Each number is 500 + 50 x the weight over its row's rms, rounded and kept within 0 to 999. Layers, rows and columns count from 0. Numbers have three digits each. The size before them is the row's rms in percent of the matrix's.

# q: layer 2 attention query, 320x320, rms 0.0509, rows 0-95, columns 96-127
# k: layer 2 attention key, 320x320, rms 0.0495, rows 0-95, columns 96-127
# v: layer 2 attention value, 320x320, rms 0.0589, rows 0-83, columns 96-127
# o: layer 2 attention output (transposed), 320x320, rms 0.188, rows 0-83, columns 96-127
q0 156:496488572450543518485521480451450441510449531499564496478518486519443545485540609521488457468478
k0 167:409469471496532376497580545406540485649564490469499519495489522476461479574455599474524473530492
q1 128:425537502547495364570541544511468567492470479518481455538482579546589562477459574490441498478487
k1 136:557539575431447515547469494475483455534466473500540481513536499461619434539526398538483509511523
q2 159:495513517547609528428474431530561421470494549438445436487512460427519416502476619433479623606581
k2 160:436453470569513465479471501524466494586466543495469490526454454489444504473521438519491505526547
q3 127:418426473540525490490480372553597481497555540543531565436459531476499447497468405547506480526529
k3 127:489435513472534515511501508492494557452575522550467510469537403494447564505503575466631455474488
q4 156:448472514453552609481486474523447518392459495484525515476501464493472553516526413588547479461428
k4 130:517533482412538390587448569519531512517539470465398583518488406514473465473483490442454528545501
q5 149:526515530532577442490435415379464421467468509406453472505452394514541415479488541504576490565482
k5 152:535507561467416448469482567560552552461499533485496517482507388473533568522471380543434597497540
q6 141:456554525561454436459494521520507459553508432534580422451494552497518475496492567508401520505563
k6 141:473416462548440531488525445471538555540490523548425530596570403493608500537475533622533501404550
q7 124:456507553488573471462465551532449471519511479491491581520488391480539520520507559498567539539497
k7 139:616456459513434428462502567514537541404441468470593573453509554510465506460496458442457549565497
q8 127:569436550571501593510542543467484652519498505421515506436454507507493451468522459489487505486425
k8 120:482551521538497558466501539558453485473521501500592564509549513481499499520509474519371494591566
q9 152:444560540482547454522471550492510496433538548424469416532439495482465477531483449407516604500536
k9 158:544482491520530530544545470517559518489519588500530462563478519515582528475526494554523419582500
q10 172:391527491493576414540493406480565472584512534543529438535441506465544467503436539492570522457562
k10 190:482479502469492459497486554561600535599494514529443508440474505546419513488504590491527499523537
q11 173:482524479532437490552532529501387462387442432542534463571515549485463541531432549459422545457534
k11 180:590481482540444536526474477477554475449533518576481467531488550463540458526552486491526482632544
q12 119:477381536514579485449507456497476533507461528559480396559488420486498539502471484564419469438534
k12 126:554518482478462420514585489543555632508461540448427541484493568470642537486374450453478494534557
q13 107:547483498479530456494588458575450514533487560549437448483505542457516515503480569505493446566595
k13 117:530540493489620433568464527512468455505477534423489430552476479438536493542453450438488533482528
q14 157:500436473571369514476541474529530469497554521493655504452536514494514571503495346492497481572550
k14 178:600518464495534467475480555480466483509442439451490561549534576540496455464536539489470479529464
q15 142:452543502464438493430486395511537410441541537504455399479577566473588564489510505442467529529577
k15 145:504492530551445473440601494475525514497486514565462591548527443490490479499560472502412475521508
q16 151:507399550417470492518486436438314461489432494580553542572548554513461545468495482566493371451486
k16 153:512501474440467452503551568499605552527457484494511557398550464498444554565468555441541530489503
q17 138:538469484512494497522496403523503537492591576488513504494471460476528576504478553579522394537463
k17 148:445440416478447512451535569458464455526449474599513424423534516477481469525488431557548494505469
q18 170:475503528524558545527490543495538588464545483380435567503485437516515491472455420569524473526330
k18 154:573582520449458446529461581488448521393499459369499522485408468530465453541502455536448499527512
q19 141:527514492483458475477484468513483497348512486399466496485572471552450490484566406419499521487569
k19 151:605567479540525620552442478551499505436417516463533514530570492491561515493486452421445494498440
q20 146:481489462527586487439534526614587536435501515504386423556486447451528424464516513497460578492550
k20 165:527503550509429510445569472442516505342482500570498500533495521453495471464448413514458522558521
q21 129:490472484515543555504463496576525551522493450563542538572493612504473539507458472507321572472507
k21 134:513486536472536400494498446541522539461492534505491567582575484472533387526484455501498450475408
q22 159:561520506512555549492500510468528556569474593357507463550587544532543467474594508463427544548408
k22 172:465534465565481532550541458459462471524439509515551470538474475566559515498538590506470482514537
q23 123:525448440536476415501466468552478549428488478495519518480524465510427482521491475521436485409446
k23 127:452476621500474514600489449468483484613508522657560497514507514476557557489498468556532495555417
q24 138:559426605453416595494554590515382461523460438580561457490508545480548520486554516489428442487477
k24 146:525563461568482545500522567439416513509489489486497570488493534505457489492583469544405541564521
q25 138:547533568473450502462564447512526432529523535538441372482494567488557425438560466440518610524564
k25 141:394504484572534537493545507401461476507531453442586488548546448440514508523542491539442498478443
q26 148:483501516531564378530462462516593414521499484495548500464427510509466459537529589431507546456617
k26 139:485438524461533474499439489532493564620461527480503471466513473507551511505454472468470463462499
q27 146:488433579397523510491508495534405535551540456484472539490482540505555531502485364627558528583399
k27 147:535548566501502428537495557499440550382430485449496482411519513476536585510496367472484462529492
q28 169:524516604450521555465575505514381506481524489448500516411475385584548432494576472564506575491420
k28 159:515536536531451562548566522476440484496635517424478587559525547518567573487541436445413517480562
q29 158:556430483525472531498517529450555596634589501550557425447510586485483616497524447566490319478480
k29 145:525591458473560479502474576557475523527465495488405519561453498506582456525451495550556372512470
q30 154:515507500488489443490494431528438530498487510499593534526512534510530474506533491483411535486488
k30 155:507536522452527415447446489546542466574421472387494409496510558541492493506544446419384599470455
q31 148:578437496390527434497455490512551388542512514391571526460501535504622369507510486477430476477477
k31 154:451524489581484523416563442521445505525549546495481492506561464488560547502504529484465554346474
v0 132:578477452489485501484443475506385534499504457468543474641507500550523477484549451535504518454530
o0 147:458573646466484568456481406509529434470461497464428397474444482434588527598460528492520525519534
v1 122:581462416521475410516569485424462574537408485508503510474495526534512540545446493506410557447496
o1 134:487471478526460386460527582490540483532482521463459444532478526514507407427467475473528560478523
v2 138:580432503480510526494495553446465537480487543527517474486528458495518413509428557549510480533520
o2 137:473576443499563566471487528498471505584526494423565521394474574430547524414509413488506551568469
v3 130:472568490388541496527405501447452486484517536494552499478531589513497439543485521468463435508495
o3 143:600555453560436433510531559435566517411465502442431490503535527543401501509475515536421507400505
v4 153:443551511505445481561470453460489516446375497477492513504518444429456449528528546509518580522556
o4 140:366444541573462514437570584559442467546567527510496442491516456530587486522516531535520549469426
v5 128:483589497591477554470420401525465519529552503518476420503470473478458497462536494566615443542497
o5 148:496420577436508528445472510497531378451436428548497531565481550415516517470504448480540554535539
v6 128:587520525568514477435480499498563457473561514516502593559486430533538481520455453547530558476520
o6 127:462491508463474467559542464538505482491478469497487495538536515566484465514530520529543504499547
v7 123:478417530549527550480530473541489472484539436554463433391503485482510454501521520451486599543557
o7 140:517521580453553510478477427528481377524449505452494403555486510470540528473421459495513544552468
v8 127:519535483515455551527497459554536487538459473424537542466523510465555549516481440516504469466430
o8 141:453422448484576415497490469435506458442511498533537478534505466476464500478552503471455465527578
v9 124:494452562479598488439517466507527566536626540503455508564476507522467359512533504452538515492544
o9 152:542589443485447464497433522396521503460396491530551526513561501495482523514575555462473573541560
v10 127:476432457549481520472511494516523544420481487479456534433482540551464560492502490607508501530598
o10 143:554536489466472510550444563570360495441537453557574523524465512332488498499569478485506439483458
v11 131:489473493540442495449511553511358457583544456517519549506527511488403464467460514597596510531517
o11 140:543528530531470487574407535510555575403476482534555546568498563544527468492502533464519427477455
v12 130:550458524405619559568518508480450544590457464414428488485541552493511470526469484489489515525553
o12 129:513464437500464375534435569457469503570480414511566538536436562411551580438567614512469558410479
v13 129:513480459472600508539488518550573466441535488538468490498464602515501560494511474581492500496450
o13 148:535609500395464531496501327498492521481526431533565551511546564526431463587499473541521562488509
v14 138:510476548410574538487446510592510484490474590538475471596517592547483509484515494494536405524469
o14 146:524584569574459436482517594511559444466541436479396495538483492518431324489501521480572627504542
v15 137:482459578455496492451531511427586502545574455478415601505485467464503559534474579524527548458580
o15 137:566580524518584452506399526488526556488478480532534523468430487500474520493496445496443440488447
v16 132:491476490486466468510547547481607491487423529498560445508479418487551521545444424527535442512488
o16 129:540463540495504577472498519526416489548494447531480528460496551498457513486597543537483586506573
v17 140:502430461501401576428558537498524524535473473472487512567509408447549546462518569504515469496492
o17 145:496413510514500449547570577401446469497537504585487523464425508466531477455448526455494590516440
v18 135:548512494565526540472476530491451501514521462557423515577586529521491612463574529456549512546521
o18 144:452458506446486488492486434525555430518511577488399579479505468480540501465514552437474566619461
v19 139:513446429552481488484581518476520446553515472568381385532517506467423606486559476452482475514493
o19 153:434480513417521491462463541464513556451514486586567563472415524479512415551449557501485479452430
v20 137:516562441572438460443575475477511497523499512443541447518487448519520468479541547430462637536518
o20 143:502490527508521480460475565472456454554540493521484493531447491493460510601442497546483387506440
v21 128:517625599458486532590571561566564565486484486423540527438499476489569394522417467375495574511445
o21 142:457547456493405468499466471471497430558503495460532486466555633446551631477546518507478412506563
v22 121:521473530529552507511510480510551551528466527579462487598512606520490522477506547570434474523488
o22 136:476571541521403515412437529616574486475499529507474457460431387481538561453448455489483550428485
v23 129:488576522561516500442537499492507564527577549488513508479492441536511507471461520406475505426521
o23 140:502614484458550549470512546548472455393445469455413541574469484461508535492560507550491503571539
v24 130:463474487481553513430509487451540541471428457523526476541504395507466511503392484423488526462505
o24 138:461546430604444480549486627477525530505442476466489461540541525556573603555485591495527482506556
v25 122:530534528565504582564465544488436470489507523498495494539504606496474458487483538537458512491447
o25 141:528515490506416449466465560547581529447474548589481490482508527448466604525576422462518500567476
v26 131:464546539496470425549493478465471498448524511476494453519515473457600456481490495634574474482522
o26 146:473454494489524498474395560556522542464512500550590582520475483532464565514484474464422496421453
v27 135:439469465446567452502464498487564519462490514550449594451536443492458544502489529548558454457526
o27 127:529528570495593482463510463588440491501531457498466498525500572597387520531426453467459558534514
v28 134:472433561523528416510447484551569503437456469415550529485561495468475447508435434525417439546494
o28 141:516544370553510569571516518421423418466518483530531480457448497535494473521504545525514440491458
v29 134:529494495486554523487509423487566476473605521616509419528516643501524430474568488492471489539448
o29 144:535567461543559517475468513496517495506371452451560570457559453514538575509487527481519510523511
v30 135:574512492575448505474469476532436487468487527511476492458565575498520582542529489523542542486460
o30 143:520426494395467433570588502508507568512495483546531446514437482473410418506493567530504411408549
v31 124:443446514527456527534548430511525465458527502488483492481492549506473547504574480390462556568411
o31 134:559568411487505488575458550430456482485538542555577487520493513434448516493406483509438420483409
q32 092:479430432518406471462517616468532459529518524503625398446470478479504581476430470468472481497465
k32 091:518516519479563531500446429539448484443573467530471496377456564541515478540418493484453473538436
q33 130:435512490472431385487504471530531519437473489564444500525480541522440566463488473539471495491519
k33 105:522545482457503403545512539468470491380558525450494555535516589475541560505474302448535495504496
q34 104:629497533512486489467390518455450549480546445537545510514535481454492428511520319555449455561460
k34 108:425477488433523526524576550573488494578513445482483495430495447500510475504405545458541476436547
q35 137:486468490467478391498497549562515529520451509544488455574493491516470528524418618483510567402542
k35 108:468431521511471494530607517421538519477469458582528529484447494475523567489512496555494540478498
q36 111:529575496511508397493526560539510479426438515420510557528547445503468551514585451479443560578496
k36 101:459514506512524539488486547554446373523456537541581420529509521517533453513434578535433588497457
q37 105:570461475527438562516528503511486470549503613536602404457495481492446479526499577401450484446595
k37 095:532495375440445494561525464584596500630466474464419457430488524475453450534445516485569482491516
q38 127:472549483489482490541447547473540470611458401511454456577481504468462582564443589494499506481464
k38 106:453464456468492485472435497418484504506425466477481512502479511594598539491477522465569582494511
q39 102:459534555441485489524558517551629390615439509470469495587498439462503491505562548536555510455441
k39 098:490508534466627581495537607467546392431530507544528504537494483455517512502460496516472554577554
q40 120:476450556505423508513502511522535569537588481501525455473515577481510550503510455554535422522483
k40 107:515539511446519531496423418475477473464572500406496648427439492514464493481459423409521487421441
q41 113:472476508528547460539518567548480444452450446557562565534517419509464568458489573493462607399527
k41 093:468557482505446450517505562489574510587533467419458536469479472464492496527449553570634458578542
q42 132:424390529547478396445552510487582459532506536562505427503481415537487461454471575507487525474516
k42 098:548504519503412520464529423490546495456507512409456554507442541496479578526448262496504500500443
q43 127:529483470449581540505450452386503425456495477478447564603489432485522420531476611404443517513556
k43 117:433457529448545518480514558432485592557416489538470401493497548527538453500520580544525427490552
q44 112:407471450484518461518524442474509432400468453489512532502451392507426470492458560469427526526558
k44 095:441425511454411513447482684460515615500537529496480443400437565513482544440464435487520451495422
q45 101:512536459429421485484507619520434582576487516414490491537451493453530526565450462511491516482514
k45 095:453513464549505497535463533531444526543469482543507549529443396419493568494427522513540530507440
q46 118:577497530460476521535574447472508450556464499490470473531503503503496521481504586442517425491477
k46 115:530520404493499487490455451526607491505452512434430456557563512494588469473478496492511470469493
q47 121:522514451457438547491502607526488501645485476540486496507521477510525483470474561432519451474500
k47 101:509519476458534493459528452492570454647450473489491466582529462492474577530469583508600497510505
q48 109:447500459513437380478497570420418349435523495534493571639496435523463538484403565514451529536547
k48 097:516531430564544531448549494528602529510477531464588503482448584530499649501573467498492462547503
q49 147:557481480532456548523516442576452579456450552485515492498492516525501461484580345488448449590502
k49 115:523539491558530527459478490584537511632515527541554536453497446512441486488515658509476489494468
q50 116:509470515507472540488563504491534501592518486503569454590442418509485542483510609534543530442526
k50 117:496539367489500453492447531516578608511520535497408425529536470489483465563516507506539467547521
q51 090:472537620518500437531521530458494513415448439510553534525498614507481570459439438530441473497478
k51 088:495481591528539468485534543481531488561530542481479450489494479494499528478478530473474409505484
q52 100:565521507514400458519469637569440570422485512491415545594517498502526541507456346567452500508500
k52 096:506568548526475505502480516510495531522536517444550479583505500449516511531462547485559544455443
q53 112:465554496513461397511486431507441454387505517480496626467565484547436503442553504390432492544496
k53 102:546477460463407515509470488606517504510521600423575549510430488500500406493510453536520455446486
q54 097:485470520498468457489481378540489503427526541390436507448534499506509503502525513503465506458513
k54 100:415468537542422517461482619444490559475480429470457504406526446524534528438431422522420399499496
q55 113:460520460478548555519487444492499548475528474554468581576518526536521513542526496494466554458538
k55 104:535499585542485593531477500534521546543505550520476425530436489523427529501634522497497515443447
q56 115:565484517513490528531436544528412442563526501428579576457528549484543503515455485472489424499429
k56 099:496401444455554480504503547589551547496464455560499596395508402463456609536486507459573419558471
q57 118:405468542512590504517519412460561431392557518473524461535445507513464442506485474526558574470510
k57 105:495465526612456494495484557547386472350538517536544556443523437442403498527527422522378510380558
q58 123:471612525481535529551453514616495598426501537456487494513483621460528493495525440513558582508513
k58 109:581413504569555525464477487546458444463471506553428505499490446516410547476560532506512501488494
q59 106:476514510480620549578572428501447533527522542561514500637448488504508500506429592526514627412547
k59 104:534448457490496570478553452482519573477483463479442434589513560540484535444582479491559482466479
q60 099:528484468540402364476543577469450500500366531562468514533535444470427444482629497536386468408496
k60 096:553554538439562371439517407435500421633515603440460515525515516494581536510561446540512527538533
q61 112:587452519500460587509538555507464534590485520485464512532497472498520437535529487595427424514469
k61 102:523490485442524530507562447509503455546492530437503459504455473469588542517557653467465434530546
q62 096:521524457551399467496461525439517459478527487489456515432520471483521441488535424537464400594477
k62 090:539507529489612398476528526501507485494510492457507582507553507496521544495571460503539566451482
q63 111:551430475527502457522468470589418554477511569519509527454494428468416499508622399518541536503510
k63 100:496573558535451488422507563548520554495521476568448537497572496524555449482530438475405500530471
v32 174:548542477469379616545521493502555483411544485479498440453555589483464570526456381424446503499515
o32 206:480444559562516418490505444474529548475429507530505512491505476485509528394496583523559504349550
v33 178:438480469520498450517477522577571559534524486505523425425451519490426513469439569510498431513473
o33 219:465557536395564540440540492399592417505458491506504491476508530494649441477482480490588598501515
v34 182:470555471478574481460516529546429486484420527570492496566484485547474514518513593475531429516450
o34 206:526495502501516532492592573597571480496536478474415367467473496468541394413474480566508554499484
v35 184:444470517455495483512421481529498486468467543560512551526533546477463494528392520526382525465479
o35 219:549532533519454477477571582506579455451532471453441500491504452481541452529535474436567537491521
v36 184:403418532572514454478543472564559472552559426549464446546492528468542493508476440445500437480523
o36 197:503510469425476405513454531463522401503464539492494417614519444529390536407480609492492559501547
v37 164:514482518467474567518471511481506423515496507514553491565498584493499488462477430439578534498528
o37 186:412504495449444420499585511576528563490497503573533444525455546564482516508459559493464487503521
v38 205:477501481498442545503506488525477506502385448551457445549555474498517421482576476403392444502446
o38 228:530554453438427441486588540477501588494481517489519452522468476501509493412388489536591424440462
v39 161:552493415548576490464492448401576494550503472488539457450526471463454477531552519430438426502610
o39 208:499580541526518477565463506585338414546449548481496507525446437506524527464563589527515514503424
v40 205:519509478541460564475525505511512480536465483480556552523428447481554543482505484596533527501524
o40 244:569570528443470415522490521532415519493519448554548510501477517543453468541575494441474409525505
v41 184:514504524382555465473456505485565519435462538392519531476477551478481475520512542568519527600501
o41 207:469466471523533554456539474422531517470555502505519518447525410495531435478510434478494448515523
v42 194:592476507566531468544454498491380486568522457484546593465507546539512479540487460462488474526494
o42 206:467504528477524508473549548511513515426428534472529483493539464460417505459549506654443557471493
v43 160:530484507441573594519433496527471485461407508434570550486426622552475463480491470503580522551446
o43 184:435451452469554480417537476564585587510459498546446458464526497552507541566519507536494509406531
v44 179:535575530487437531550518505390568553497459536377445503457499434547502543489520445607550594561525
o44 217:490455486458456492524391483521502644497520557633519496502447548453524409462513516426509308470469
v45 193:497445466479559535447542499489547557494568487533478428434558489502568470485512488453506524426492
o45 217:562555423535483528509513439522431392455419469526471538550490371489479534484506511493492435494494
v46 177:474484463440584532504516497513429500505437484457486466482500503541470514521490548552458566470529
o46 211:530488546573451408520479469583496555524509481493469511508399449447494502463501492464535407483481
v47 193:496455538528571424482543607524412476487446526515462597505519575482565575496523525443485452519394
o47 239:581538467456475542551466498547568536538528393456457428469568454485474576496550460585530507464525
v48 195:575483517421492607446469492483485488554574510514508408544509461482554463483554496450506544530570
o48 227:399496476490550422512516463477494514423471475442530558499499614505550535479507507494435484439467
v49 174:550490486437620400463485513516518546442559530516526549599506410523526525542515522580589500526459
o49 196:469501491537502632517556468520520502545425504461404426474478576510546437489547412520528491539503
v50 201:542458570529534597513439497544475474538460413478497510412489453525513493519416447485545507569540
o50 228:433478438461482452487486494473546436419503491538598531566509453537430503421543580446406527484569
v51 173:454466477468544560429430491560463485512592472518547512439569550451492490514421499570452432547519
o51 216:528473488518463424503562469493492418483400417496443476556492340505437485460501483476608552515487
v52 175:470596421480495554487499529506509555518483541452502525421549486503471398541532555535468532517510
o52 214:529407476523503519456505491469459458398603518589545457501433435514463480499496517449466461556532
v53 226:533371591559480501428449438503548522549507529466489486514423406549492441489513498603623482507485
o53 252:422577460440560524500550485475561565432481402540438461525568562510548430588548507569428449515468
v54 172:433510553582381480489519548418493578441478537481450498450528421448523406516514523541416435542491
o54 226:472502545416553545549502517388544469560569437561479571519545481509543496509445485468524494537522
v55 197:501459419543451517403591493450602468491587556438426413525518470482563523495460514541479531548519
o55 238:494500444441511549472445453443411602487546467455518679421492552521524553506493490462508477516443
v56 153:479463542459568589503505543563538509545445499488505508567494544496422494503507417434495503488463
o56 191:533493535574410516493524518434500481399516496509471484508538429556578467532433528491501524569561
v57 208:522499389461471583511545560469504532448442486543487499437504516504500487485512611490471449495570
o57 237:522585526501492457429518482566417572628538492513498594441532576518496584587483417573465530416408
v58 220:478497524518609506485465562472456547533485512424455519474526438501450525485481559585535509564508
o58 258:584461522439469552544424418529567467481536452559505490504514485465553459583507479404521475582475
v59 179:417520529496542624479514490487465473484459512478487471508510527556510405502487410417439462527475
o59 212:516428376449487465490478530508486639498490528503538527541493511527506611535461544480446560479513
v60 161:493471406482561494483554459485522580464543532463485428523477462497459549477503567522544575477539
o60 202:599589573423526530469450407523448480536504484569484619470492567490536448560486466444466408518521
v61 192:578444545467381475402537533503518529546583560498562566547436364496513580487548545521577513516557
o61 228:506466509539623626499489470530504498429521504622459412558483666518463575535452498527395431507470
v62 185:544505539483509511466393538485518555480513513439561485440451408488490452514472538561522533467444
o62 218:544509551536489582516532417477566472539460439453495462496606516424561488534591489553501470489548
v63 186:500595497437554452487529504464605494433459484531417475509478537504501523505491494586556435460494
o63 226:514488503479487521553487476547507502578442514493449506512524539457470511546514479523514548394502
q64 092:415471427433528550472494516476504496572488549505505426528494507486595496506492567494530461528557
k64 091:540527453487514518501561485515501478529404418491485590534539556470525513461488470505478496613568
q65 107:399443497452564494498535491441522525587457455491474421524479497524528562524488576488533477585524
k65 102:514470430451535592522495483420547427546459505511442437623546514455641486481583423493560514556644
q66 101:463468492470520547485484474378541526527429493481462460580549496510553517528527492561509548546545
k66 091:430468451564513564557451536503543487612429542533537509521498501557649490527457494492511473513453
q67 101:469435469478484510533498473380567505574364465460490401565533514492581511510507500528518486594565
k67 092:511405476448522582555410528461533424502463502481431587633576465486585477573510534512447473558402
q68 099:563508527513467475494506579559435490418540489537514553466472533504387495499491441538413490409473
k68 088:414490563463497517474451489519455480453563490518556459432475537503471527435487539477485437468426
q69 090:521542509525491477468481500622561543477548525535582453475478461538467484460518438493507523383462
k69 085:515501421548464518462503513587572471583543515499562561493463532557452544455580514518520501515520
q70 079:489484527440512521508451413463596478585558532534484426540580536494545581453476507447606495491490
k70 094:530465429459420486551478553445497459467482460422468544552495505527532502471525476546439464494517
q71 089:440490456490460524524465457521568501527391557475450387555490544521613544533489556475485535536566
k71 090:533522504447499514471474485481460507439498498483509553551519507490512436487502467499399514545511
q72 096:413471430487449538504477454464584459545450504463494414518510507477557485492538515470531484600626
k72 085:485438417480456514506496456460495448515425514484480574626524489517539445524506461535461502564537
q73 080:504451570539486518500529559527445523304641477526568512424516452496395472494456438498482494418461
k73 085:453466519516614512516480528524495497496482478505549502538424568480509603471555506559549510533501
q74 110:502545513503469505482452531613544539428542529484558510469498567510476533481460476489514513400454
k74 097:456534485508518468367517466554499526439497483508513521490474489524383504467510401555465475411526
q75 097:490492533531454532530518529621583483413587447485490559433504516532427501478473389538471450433466
k75 086:410557570513534467461446523576445461485530472536599482462457556495422548463530450481437446426497
q76 094:465438458504503546545464432431517507581388518503452491569556489470581558531505505470543514588525
k76 083:548497459464469583504548428455527463485382458475473542499542404499602501496519458548539438526505
q77 062:495459533537636581411509466461588529569411564454532399495502523527500488499532570480446500461511
k77 074:564547471548448464445489531388477557522527466511514448463370490489488490494566498478545477465486
q78 109:469509562534489488469536584607476482462569520525522507462513547494478485482486454523429509420496
k78 094:455459529531511478542452532567434521465636512493534440381426544502450513467533544455527503475501
q79 091:412446399456475447480450448413556518514468559476472490536507457507594420529449532532557504507565
k79 090:464457448476510573527503503552580418591388444477366489570555495467516575496489461542511489587499
q80 094:457387469421501487540533428498603450575462482534527425585498480512526536539480558524515496557573
k80 101:552439476461530504467499492437526494583460525430468602568550433526566469502511519505443498515508
q81 058:503450519520474507529460400385571506533474568560512546465503432487473528544445455504565440564463
k81 070:582472441497530540563464499617538476537468558459338548505501517491519462585493570529539522514513
q82 070:543590502512534555470537517571485395492609428504567502531466461509500441491588504453438540466457
k82 082:494523505489481485551505511519491589550568541510584462485449511487522450504479549487504466516475
q83 094:436453492434527496465523479507523486553440477460496480581514442499605516494522563495519568593489
k83 087:537487412433498571492458557460459513502470478512390458472494485495514461512523527624560465508531
q84 108:586541548551490461454499539597475546477500514554530477476505493519413477474538483497393507448435
k84 096:519507557471457441473457529502531547474622457510565482417484425504493471475484448513523530414535
q85 055:490467439512379513560553572413453503382423446569473514452556496450430530492493410512523505496463
k85 078:493522600568538431493459547563480515501541524478534660509500514448505496517537529579496490509451
q86 096:435444475492495534469514417413553481576427472517470433483563481495579450510534514492510460610616
k86 087:535486440456522566511523424431523437542414509465447495614539458507622518504471623481551456541494
q87 109:482509497457532532512535448397514474532399467499439483506525432520560481483500537501492479604544
k87 094:539531392527489584536483516412545497526490544517502427533513519519589542525469545500540500581472
q88 080:546542527573531496478503505573491471371515509530526544457522536552449451466523477460493520371455
k88 080:536487581494402438510461536506430453522480525497541601480506475498393415512485496549498503439499
q89 087:587507551536492466462517558588459542372567494524499521463489463497414546505523464535453486410457
k89 084:484524466559590486466576496537549561445626447527576441459497516508516541542567515519461478472463
q90 078:404452477460452529534518515435503472497421500543595403544469523488529543488495539477571499514540
k90 086:532462475463541493479556503486463417487470535495433561573537558531569448553543518413569565578577
q91 103:458461441430485489550504430415549528529422463505469458544482491504602542516417590484579515536583
k91 095:546433457528561519516497421372489495502483467515386526541530583511489478546449487489506518522517
q92 082:554505562516465502482520524579459531373589438512449571438492487501426552475549449522521499498465
k92 086:517543559584491496525586588601483500422553536554535488445503508469427492512515538545478502443471
q93 095:589529581517504510434515537585458548389529517517507572455494517471378453464500431497450474465415
k93 085:486541522464470513521467494525476547422587491551526473454533492539472509483492469464535459351531
q94 088:521498474502524477515485624505414538386581531520501566439492523521457457523519523467459558440484
k94 086:481522477438496524488497504469505506457544505465569565441464571456492482546472430517470487440456
q95 104:543510562514463469480488531560417554419586529496513562466468512521399491500457491501464499424396
k95 099:522537591519471529505546559590508503515506513477516553409474491461396501527484486499473535372495
v64 068:472538531582442468504549470495499470529564514440435500533484474440505464460571504412533511528544
o64 060:533465481477512556547440566472487497478446441568469485425484489515416473515485582587453455480510
v65 063:573466448521573455416470532508431533375539502482517463530473523490599569466454428418498548512475
o65 044:485577520393474528476522495546449416523459455527541595534517441515509610562513469498588521569491
v66 068:528566472435507529512560502396576594495541412477445461528500464472516543505478643448451547470454
o66 056:480435481454440505517398491481502468591443488414610427537522506497528541492547478550594477542461
v67 062:480541521398509447490497538469524612588574568474465569536556447503517480472481419601495426479470
o67 051:495577535548573530456475476459432445305526527493436458484483611567546422525506563518543461510561
v68 072:453444561505530574507560548481535437531478519466427493484493528544479573451498605477476531446545
o68 055:513505451435446493548504538448570557503493466483618373504497538488541535453497497467514482532465
v69 073:429542466493541466534562429505485477456558485569466483447593374443570459498573481466494518516521
o69 055:511438503437554577481612560464556508507468542438479527489583462548450554592436473584447587508408
v70 072:519490461520456477511496543486572519525527556552566422467455574522479492500474624461613522449478
o70 054:410523460487490406552505490549478497555516442459539453526449458528452534488508493488542421483530
v71 068:486470458501537518547561493512460517536450504487479523553509523509506480514498571517494595526552
o71 049:429516583554444523503444510488528535579603567484584439528482493509459471445440537500633439487490
v72 064:526573508476520471497448456468575539496494441445524421508540434475495536475480514492543554547467
o72 051:420536595516456495463455570523531519498488628488503467522486549509487367489525528480604489539530
v73 060:456466538515486517525526474438548519551434463576572523431539519461505594505446463472497481509459
o73 046:453529483494473499557499580468453537393486476493509447485534481519456476507502508524503517482502
v74 068:562404520501521444448493492572614442521564549558524395424500578504470398555480595481416445512444
o74 057:515459506527546601575544501538374521529430500507435591561454426476488535500497480552564545514503
v75 066:489489527568468405469483561419426518557496440478483505519458474480455614470477509491398434485501
o75 049:509399466469486501447408537575541462410509542517551448558518483463457467465545485510525546469556
v76 069:386428488479442628575546481535573489436493583631540469541470402582617522460463495533426566512437
o76 056:497563480485484406506509499405527562560456468420454406454585614514454477512544484490594453464522
v77 062:508579474431505492511418474452590543533489587479495534557617474490439457477437445487464441515518
o77 045:542452459564509519461431417536432485393538501597481492518511567501511421491486428477533476466401
v78 069:435504521498565462571512513502606514572617530477519483492403457474491457499474538561495520529542
o78 047:492500488520505495530538489581357534511434473593470509562535611480474501473503598413603535491485
v79 065:420543439494511424467418564508471545475497547465450509481523404530567443505452475582579556539551
o79 056:556438468482532581465529491466531478514487416527460553511580596478554566531494468551492515440485
v80 066:494482553466488483487526511492403537514547424525450441477499491488498422542477504499553424504513
o80 052:572442442410547569492465535584590500509436491530607538516554546452599554497466481543395517493470
v81 064:413466510551565478560489562583533521528450481479526500447528565504467546535435487514503537477485
o81 049:482582534518429570492544512451444485476513543475503512510540493466535487514451544570537490583577
v82 074:469440518473442516475488444574450543511517445467490494461522418482439564501499512572522507473506
o82 056:585562518507627473479505565495468526441535499550513545554413463534480474497564563479447489465464
v83 070:535499481543479468495499580587466510463480478456601463420505525554562501488463585560499478590519
o83 056:490510537460493516500545511448550480503429480450436472536485493520402555486513379545513484472523